Weights of a small GPT-style language model, trained from scratch on English Wikipedia.
Architecture: RMSNorm before each block, learned and rotary positions, no biases in attention or MLP, untied embeddings, normalized queries and keys, capped logits.
Each number is 200 + 20 x the weight over its row's rms, rounded and kept within 0 to 999. Layers, rows and columns count from 0. The size before them is the row's rms in percent of the matrix's.

# layer 9 attention value, 128x256, rms 0.136, rows 87-103, columns 128-191
108,203,181,234,233,187,177,226,214,162,194,189,215,169,187,161,222,218,211,206,201,210,180,210,235,215,172,211,176,216,200,215,213,203,180,205,205,240,188,211,183,194,200,170,214,216,230,192,174,218,177,162,232,194,204,209,218,217,196,217,200,220,187,216,202
098,195,225,235,203,186,202,226,168,175,182,212,201,227,182,188,221,176,197,182,196,202,143,186,211,187,219,196,216,193,204,224,181,206,197,212,174,160,237,235,173,202,193,154,173,206,209,208,186,236,218,162,207,211,176,218,211,205,235,216,181,194,173,166,192
108,216,207,202,196,155,245,198,156,220,213,194,214,179,165,181,178,154,205,197,207,195,204,195,219,213,216,208,190,212,189,199,196,222,211,210,207,202,146,190,186,208,222,172,186,228,224,191,218,173,169,211,227,161,224,180,174,217,169,210,204,173,234,237,213
106,173,168,174,174,169,214,220,181,197,217,218,193,195,184,192,204,186,185,203,195,214,175,194,191,177,194,213,210,227,184,204,212,222,175,204,191,214,218,211,239,192,190,239,149,158,211,203,188,168,243,177,197,255,217,249,202,245,178,206,208,188,193,148,211
108,165,203,226,200,203,221,205,202,192,229,212,208,223,244,216,198,203,213,209,207,216,221,183,209,221,163,198,230,201,200,192,204,219,209,212,189,229,188,192,173,170,201,187,203,177,212,214,223,205,194,197,215,192,214,162,219,171,244,158,190,206,212,192,148
105,210,208,227,173,210,224,215,224,186,195,208,189,189,213,203,207,173,239,207,234,185,197,250,227,168,197,188,170,143,219,201,232,197,241,227,207,187,188,205,187,207,204,207,204,179,193,233,194,215,168,197,208,223,213,186,160,195,216,221,195,186,211,177,228
105,209,192,193,188,175,210,180,171,253,207,185,195,191,182,195,177,224,178,195,224,184,184,194,207,191,177,162,190,191,198,194,191,228,243,163,210,202,232,202,206,196,182,165,161,194,206,204,198,227,172,190,191,188,182,208,222,195,177,207,179,207,224,207,232
111,190,159,169,201,176,193,172,161,215,203,225,206,195,198,182,198,213,237,190,213,181,211,197,211,199,223,177,196,183,165,205,202,194,196,182,206,175,196,201,177,206,192,197,177,210,226,192,194,188,208,181,237,228,205,201,185,197,191,223,207,199,191,181,212
104,191,217,209,199,209,231,203,176,191,217,210,181,196,208,217,189,190,199,195,181,177,209,188,176,204,168,175,180,196,166,205,183,190,186,164,197,196,195,250,209,186,198,216,203,212,198,172,189,176,205,169,214,213,220,168,206,225,177,171,190,214,180,180,201
107,199,221,182,210,197,200,216,180,224,213,221,193,175,247,183,186,228,205,193,173,181,186,224,184,221,192,185,205,206,179,214,211,218,189,192,192,196,184,169,201,191,190,209,211,183,212,204,212,177,178,221,231,213,236,188,162,185,171,213,222,191,229,175,215
101,212,201,198,183,189,176,172,191,186,161,189,189,173,172,203,205,166,229,232,194,209,200,199,213,181,220,200,205,204,211,225,216,266,214,200,173,177,215,202,211,190,191,208,198,188,240,199,217,210,202,226,213,228,168,202,227,191,224,200,228,204,178,182,203
109,217,206,219,182,178,176,225,192,170,175,206,189,181,197,215,198,229,190,204,206,186,164,204,215,222,206,238,167,197,183,183,191,193,217,195,172,203,184,209,207,226,179,195,172,228,189,204,204,214,217,180,195,216,208,199,205,203,218,187,232,174,186,230,201
105,166,210,211,240,209,184,191,209,210,193,193,216,186,214,197,229,202,209,210,209,197,179,175,216,199,203,214,212,174,229,197,166,212,204,173,213,226,216,226,191,194,209,218,220,202,183,210,177,183,201,244,173,204,236,208,204,181,217,225,205,217,191,186,181
100,207,198,215,204,159,203,223,188,220,191,181,202,224,199,204,220,201,186,210,186,232,225,219,184,185,199,192,195,183,214,182,199,231,171,232,161,175,198,174,203,163,205,217,193,190,200,219,234,184,187,177,177,175,216,143,202,199,201,213,217,214,175,227,183
104,210,223,207,235,250,217,218,232,237,188,191,172,164,212,200,204,175,227,198,210,220,182,201,173,215,217,211,212,209,226,197,190,199,219,197,198,213,171,248,170,206,180,202,171,195,218,216,247,233,181,181,176,162,204,220,200,191,208,169,171,218,199,196,180
108,187,199,182,194,190,194,175,217,231,178,206,196,197,175,230,211,238,200,189,183,176,228,187,208,171,202,182,232,179,185,208,172,225,178,204,182,175,207,228,187,196,203,182,174,169,204,187,156,187,176,179,248,225,227,189,205,207,176,196,217,186,218,237,185
105,164,208,200,224,191,179,186,190,212,253,174,206,207,216,206,243,236,211,188,181,187,189,203,178,191,201,216,196,221,210,164,218,197,165,196,180,165,202,204,185,217,198,212,239,223,192,225,229,183,191,191,185,238,174,221,168,197,194,188,203,212,188,194,225
# layer 9 attention output (transposed), 256x256, rms 0.157, rows 151-167,215-231, columns 128-191
112,174,229,202,253,200,208,171,200,203,236,206,233,217,177,205,184,161,199,204,191,210,203,223,190,200,148,181,191,171,191,180,201,191,212,210,204,200,233,190,192,197,228,204,180,199,192,199,214,208,189,204,204,192,205,197,179,209,144,186,201,175,198,202,152
113,204,216,188,175,190,212,223,193,206,189,228,192,201,196,200,196,163,176,203,200,195,221,192,231,231,220,213,196,229,165,198,166,223,228,208,211,208,164,189,253,164,179,218,220,189,194,204,230,228,208,199,208,212,226,179,205,180,214,212,189,210,186,239,207
120,203,152,174,212,222,207,233,221,219,244,197,204,238,219,222,236,218,207,158,217,209,199,219,186,217,186,191,236,200,193,212,219,191,190,207,194,191,183,185,195,178,179,222,198,204,177,201,225,198,197,210,169,182,185,246,233,194,219,199,217,172,158,202,207
118,226,177,218,212,205,197,198,204,220,221,188,223,187,250,223,198,196,197,219,211,241,237,219,192,188,195,178,187,172,161,212,216,203,214,186,218,193,196,224,213,216,223,221,226,199,139,188,178,198,194,217,205,193,207,188,184,168,195,222,230,256,209,221,179
116,190,202,215,206,149,210,176,195,186,157,195,193,165,191,185,192,218,217,190,191,189,177,201,184,206,186,220,193,197,211,202,163,192,201,213,213,209,206,185,224,212,219,208,233,192,159,181,196,216,173,195,228,216,208,209,181,204,172,174,257,161,219,185,210
112,174,180,213,226,168,194,191,215,210,205,206,236,196,217,207,187,216,204,217,195,230,205,192,199,223,182,212,165,223,202,220,205,233,200,202,172,205,205,222,175,151,157,177,178,210,208,210,178,185,208,211,206,221,193,208,225,140,210,205,226,225,215,198,193
118,195,164,177,210,218,179,181,238,201,205,230,215,227,151,222,211,179,202,190,187,181,185,211,190,191,247,244,196,208,241,223,210,196,134,188,192,211,192,217,206,190,191,218,199,203,188,201,191,204,165,185,209,221,187,193,210,177,184,204,194,189,169,221,174
118,191,228,197,200,222,253,225,189,202,195,172,201,198,210,240,190,186,184,170,196,201,201,200,201,193,203,211,206,193,158,219,200,220,194,230,201,230,194,204,217,207,197,185,207,203,235,193,167,172,194,202,205,227,175,192,237,198,203,187,176,195,188,218,207
120,228,176,180,185,185,193,187,197,171,184,200,179,179,209,216,191,197,191,206,168,207,219,202,189,208,168,182,212,167,208,175,221,206,175,237,210,192,189,200,203,221,207,188,201,228,191,230,205,208,179,214,181,206,201,204,208,235,188,188,194,186,218,199,207
121,145,173,217,172,192,197,196,189,200,231,206,211,220,217,195,200,175,198,181,220,182,183,204,202,198,184,194,218,175,208,168,215,201,176,172,179,192,204,212,218,199,202,201,229,209,181,180,188,194,202,219,177,174,194,216,195,212,224,190,211,205,177,241,176
117,164,196,210,194,206,187,212,210,224,200,195,169,248,206,199,195,208,214,180,222,204,170,217,217,184,202,190,226,240,167,213,205,220,199,200,189,198,189,223,176,183,204,167,195,222,190,218,194,186,230,189,204,202,218,161,202,196,262,150,226,161,203,189,206
121,184,172,188,186,234,204,155,200,196,193,189,235,197,166,203,201,202,189,202,205,200,239,220,195,205,163,189,171,217,242,196,213,222,183,226,207,222,181,196,225,222,247,216,215,228,230,209,209,194,236,197,189,211,213,231,173,198,198,226,191,226,228,201,218
119,225,195,193,180,215,175,195,195,204,198,183,219,191,197,163,234,208,199,203,190,203,190,195,172,230,203,190,189,210,189,204,232,204,189,204,195,185,143,172,206,211,212,217,205,205,188,223,203,168,215,199,219,167,217,194,221,224,201,216,161,190,214,221,153
110,164,223,210,199,203,209,203,223,186,214,207,176,187,177,197,209,221,185,171,205,201,219,228,202,215,178,216,171,193,179,195,229,180,223,197,236,193,204,148,171,208,229,221,216,191,199,213,202,202,195,197,188,216,193,235,212,227,215,194,216,193,236,183,171
118,251,218,182,195,175,157,256,192,165,172,201,174,196,196,215,210,220,220,188,183,198,203,195,238,190,224,174,204,187,207,171,199,219,196,221,201,236,163,185,241,216,190,209,242,199,206,197,180,179,211,212,190,226,202,215,176,206,196,201,203,208,210,220,197
113,232,170,184,186,204,211,196,208,177,179,227,243,178,206,174,219,159,206,214,201,205,185,215,162,209,241,184,215,213,166,179,240,196,228,204,189,214,218,175,232,195,163,204,204,198,186,191,230,189,212,196,193,179,154,190,219,191,231,213,179,263,193,180,148
110,201,169,198,184,211,194,185,161,200,192,191,198,168,224,176,209,186,162,222,165,201,217,187,222,218,165,227,236,218,231,202,175,191,172,218,194,194,240,195,183,189,207,169,194,216,238,212,183,212,243,182,215,182,209,193,240,250,188,194,211,240,196,209,200
091,182,202,186,204,173,207,234,202,184,210,224,141,227,187,225,208,202,194,209,181,209,202,228,219,213,204,169,227,220,199,210,232,194,196,204,176,230,231,212,232,216,193,227,206,218,236,189,203,199,209,221,219,220,203,196,169,212,173,190,208,242,226,224,238
087,203,182,221,194,198,162,261,190,211,194,184,181,188,198,211,198,213,198,213,193,180,201,208,183,216,202,201,210,206,200,179,222,212,192,194,195,192,209,157,187,218,235,197,232,218,164,207,189,181,178,209,182,208,202,210,169,216,198,202,195,207,225,184,207
098,210,219,207,186,204,203,196,196,174,165,243,174,179,177,195,201,168,177,228,203,217,203,216,220,175,206,195,162,205,204,224,153,202,196,212,190,179,180,189,171,188,228,183,181,180,242,229,175,216,197,212,200,202,222,170,200,221,199,173,207,183,194,210,212
084,170,198,199,187,204,237,234,202,171,198,192,206,202,198,194,223,178,202,227,230,194,193,187,184,169,198,172,184,195,209,181,211,140,204,188,194,224,210,262,226,226,173,202,214,215,183,187,200,218,191,214,204,201,210,215,221,223,172,192,198,167,210,180,200
100,190,215,172,231,172,189,216,226,223,232,217,208,234,140,198,224,221,163,193,222,207,203,198,212,213,211,193,218,197,206,179,197,212,200,226,190,189,216,207,177,179,217,222,210,220,204,199,190,228,213,222,199,144,212,193,206,242,181,209,175,216,219,228,216
090,169,212,183,187,217,208,229,187,184,200,215,180,204,193,180,207,213,218,239,177,176,194,212,218,216,175,197,201,231,227,168,183,216,174,205,190,183,173,172,202,171,215,209,205,206,199,179,198,199,192,176,192,202,211,202,203,232,175,201,208,198,195,234,204
091,209,211,193,214,195,190,195,169,167,183,180,175,210,192,176,192,210,194,235,205,197,176,223,163,187,187,207,191,186,188,181,186,167,248,223,205,216,239,207,179,205,200,182,173,147,196,184,214,221,196,202,160,199,191,204,196,230,178,214,192,189,204,203,242
096,164,211,184,211,194,195,192,204,182,224,226,192,190,172,221,197,178,177,219,203,219,198,223,192,147,193,199,238,202,219,196,199,182,186,200,192,234,205,184,203,181,190,191,195,221,176,217,226,209,177,206,214,195,198,214,209,187,199,200,236,224,197,224,200
090,181,215,215,220,201,187,160,193,209,213,216,206,203,235,192,195,174,181,221,193,212,198,209,221,194,156,197,199,200,174,235,223,200,197,180,233,196,179,207,169,205,223,212,178,208,192,204,181,196,199,198,220,208,189,208,175,161,221,209,218,248,209,189,207
089,207,181,162,219,238,191,192,212,196,210,193,221,179,174,190,197,188,200,205,208,226,213,218,191,217,197,204,185,220,177,177,174,227,224,223,173,199,195,162,202,228,183,188,185,222,206,210,222,214,188,163,191,187,208,192,195,167,199,227,209,197,179,164,209
088,190,199,244,196,214,204,160,200,167,181,223,196,182,181,194,215,216,212,191,206,182,197,212,182,231,218,217,202,225,209,173,201,224,214,171,207,204,174,177,208,165,215,185,198,219,222,209,181,209,207,181,190,195,238,215,213,187,196,214,173,195,188,190,213
095,188,208,246,244,186,194,257,183,185,194,166,185,203,222,185,198,176,205,224,199,195,212,207,203,193,231,217,187,195,180,194,174,165,238,137,226,179,200,214,217,210,231,184,162,215,185,185,228,210,171,215,185,182,203,217,247,222,223,183,211,181,213,230,177
091,204,178,179,197,222,199,185,207,193,215,209,210,180,224,197,189,207,209,210,190,208,209,194,244,203,188,216,175,217,208,181,211,183,242,183,212,240,220,233,164,201,194,214,201,220,244,237,203,256,224,221,208,200,183,174,193,202,194,176,213,247,234,197,224
096,217,235,171,212,198,225,174,217,199,224,219,223,171,208,201,197,204,191,199,249,201,212,194,209,201,213,193,196,179,184,180,178,219,177,173,194,198,187,225,183,203,170,210,198,178,219,201,218,192,175,184,199,195,202,201,199,203,178,191,192,202,161,199,188
091,194,210,198,214,217,238,195,217,224,201,214,164,207,185,159,167,208,217,179,227,213,156,194,186,230,227,176,189,199,200,173,214,186,246,186,183,201,213,200,185,178,221,214,199,181,212,210,198,214,217,194,228,181,183,151,216,203,204,199,200,174,197,209,200
105,211,236,194,221,171,197,180,188,219,247,177,203,216,191,205,192,230,185,154,221,194,152,196,193,241,144,228,226,213,197,194,206,202,200,204,230,138,181,191,199,195,217,199,192,194,204,155,205,192,196,220,194,183,181,190,209,221,189,196,162,215,238,208,219
098,191,211,200,211,183,202,193,141,158,210,204,210,200,192,180,212,211,193,198,177,170,198,204,209,185,217,165,176,189,212,165,191,217,179,207,191,188,191,240,231,201,179,227,234,171,171,197,194,197,191,229,165,204,210,192,214,189,177,194,155,171,194,219,228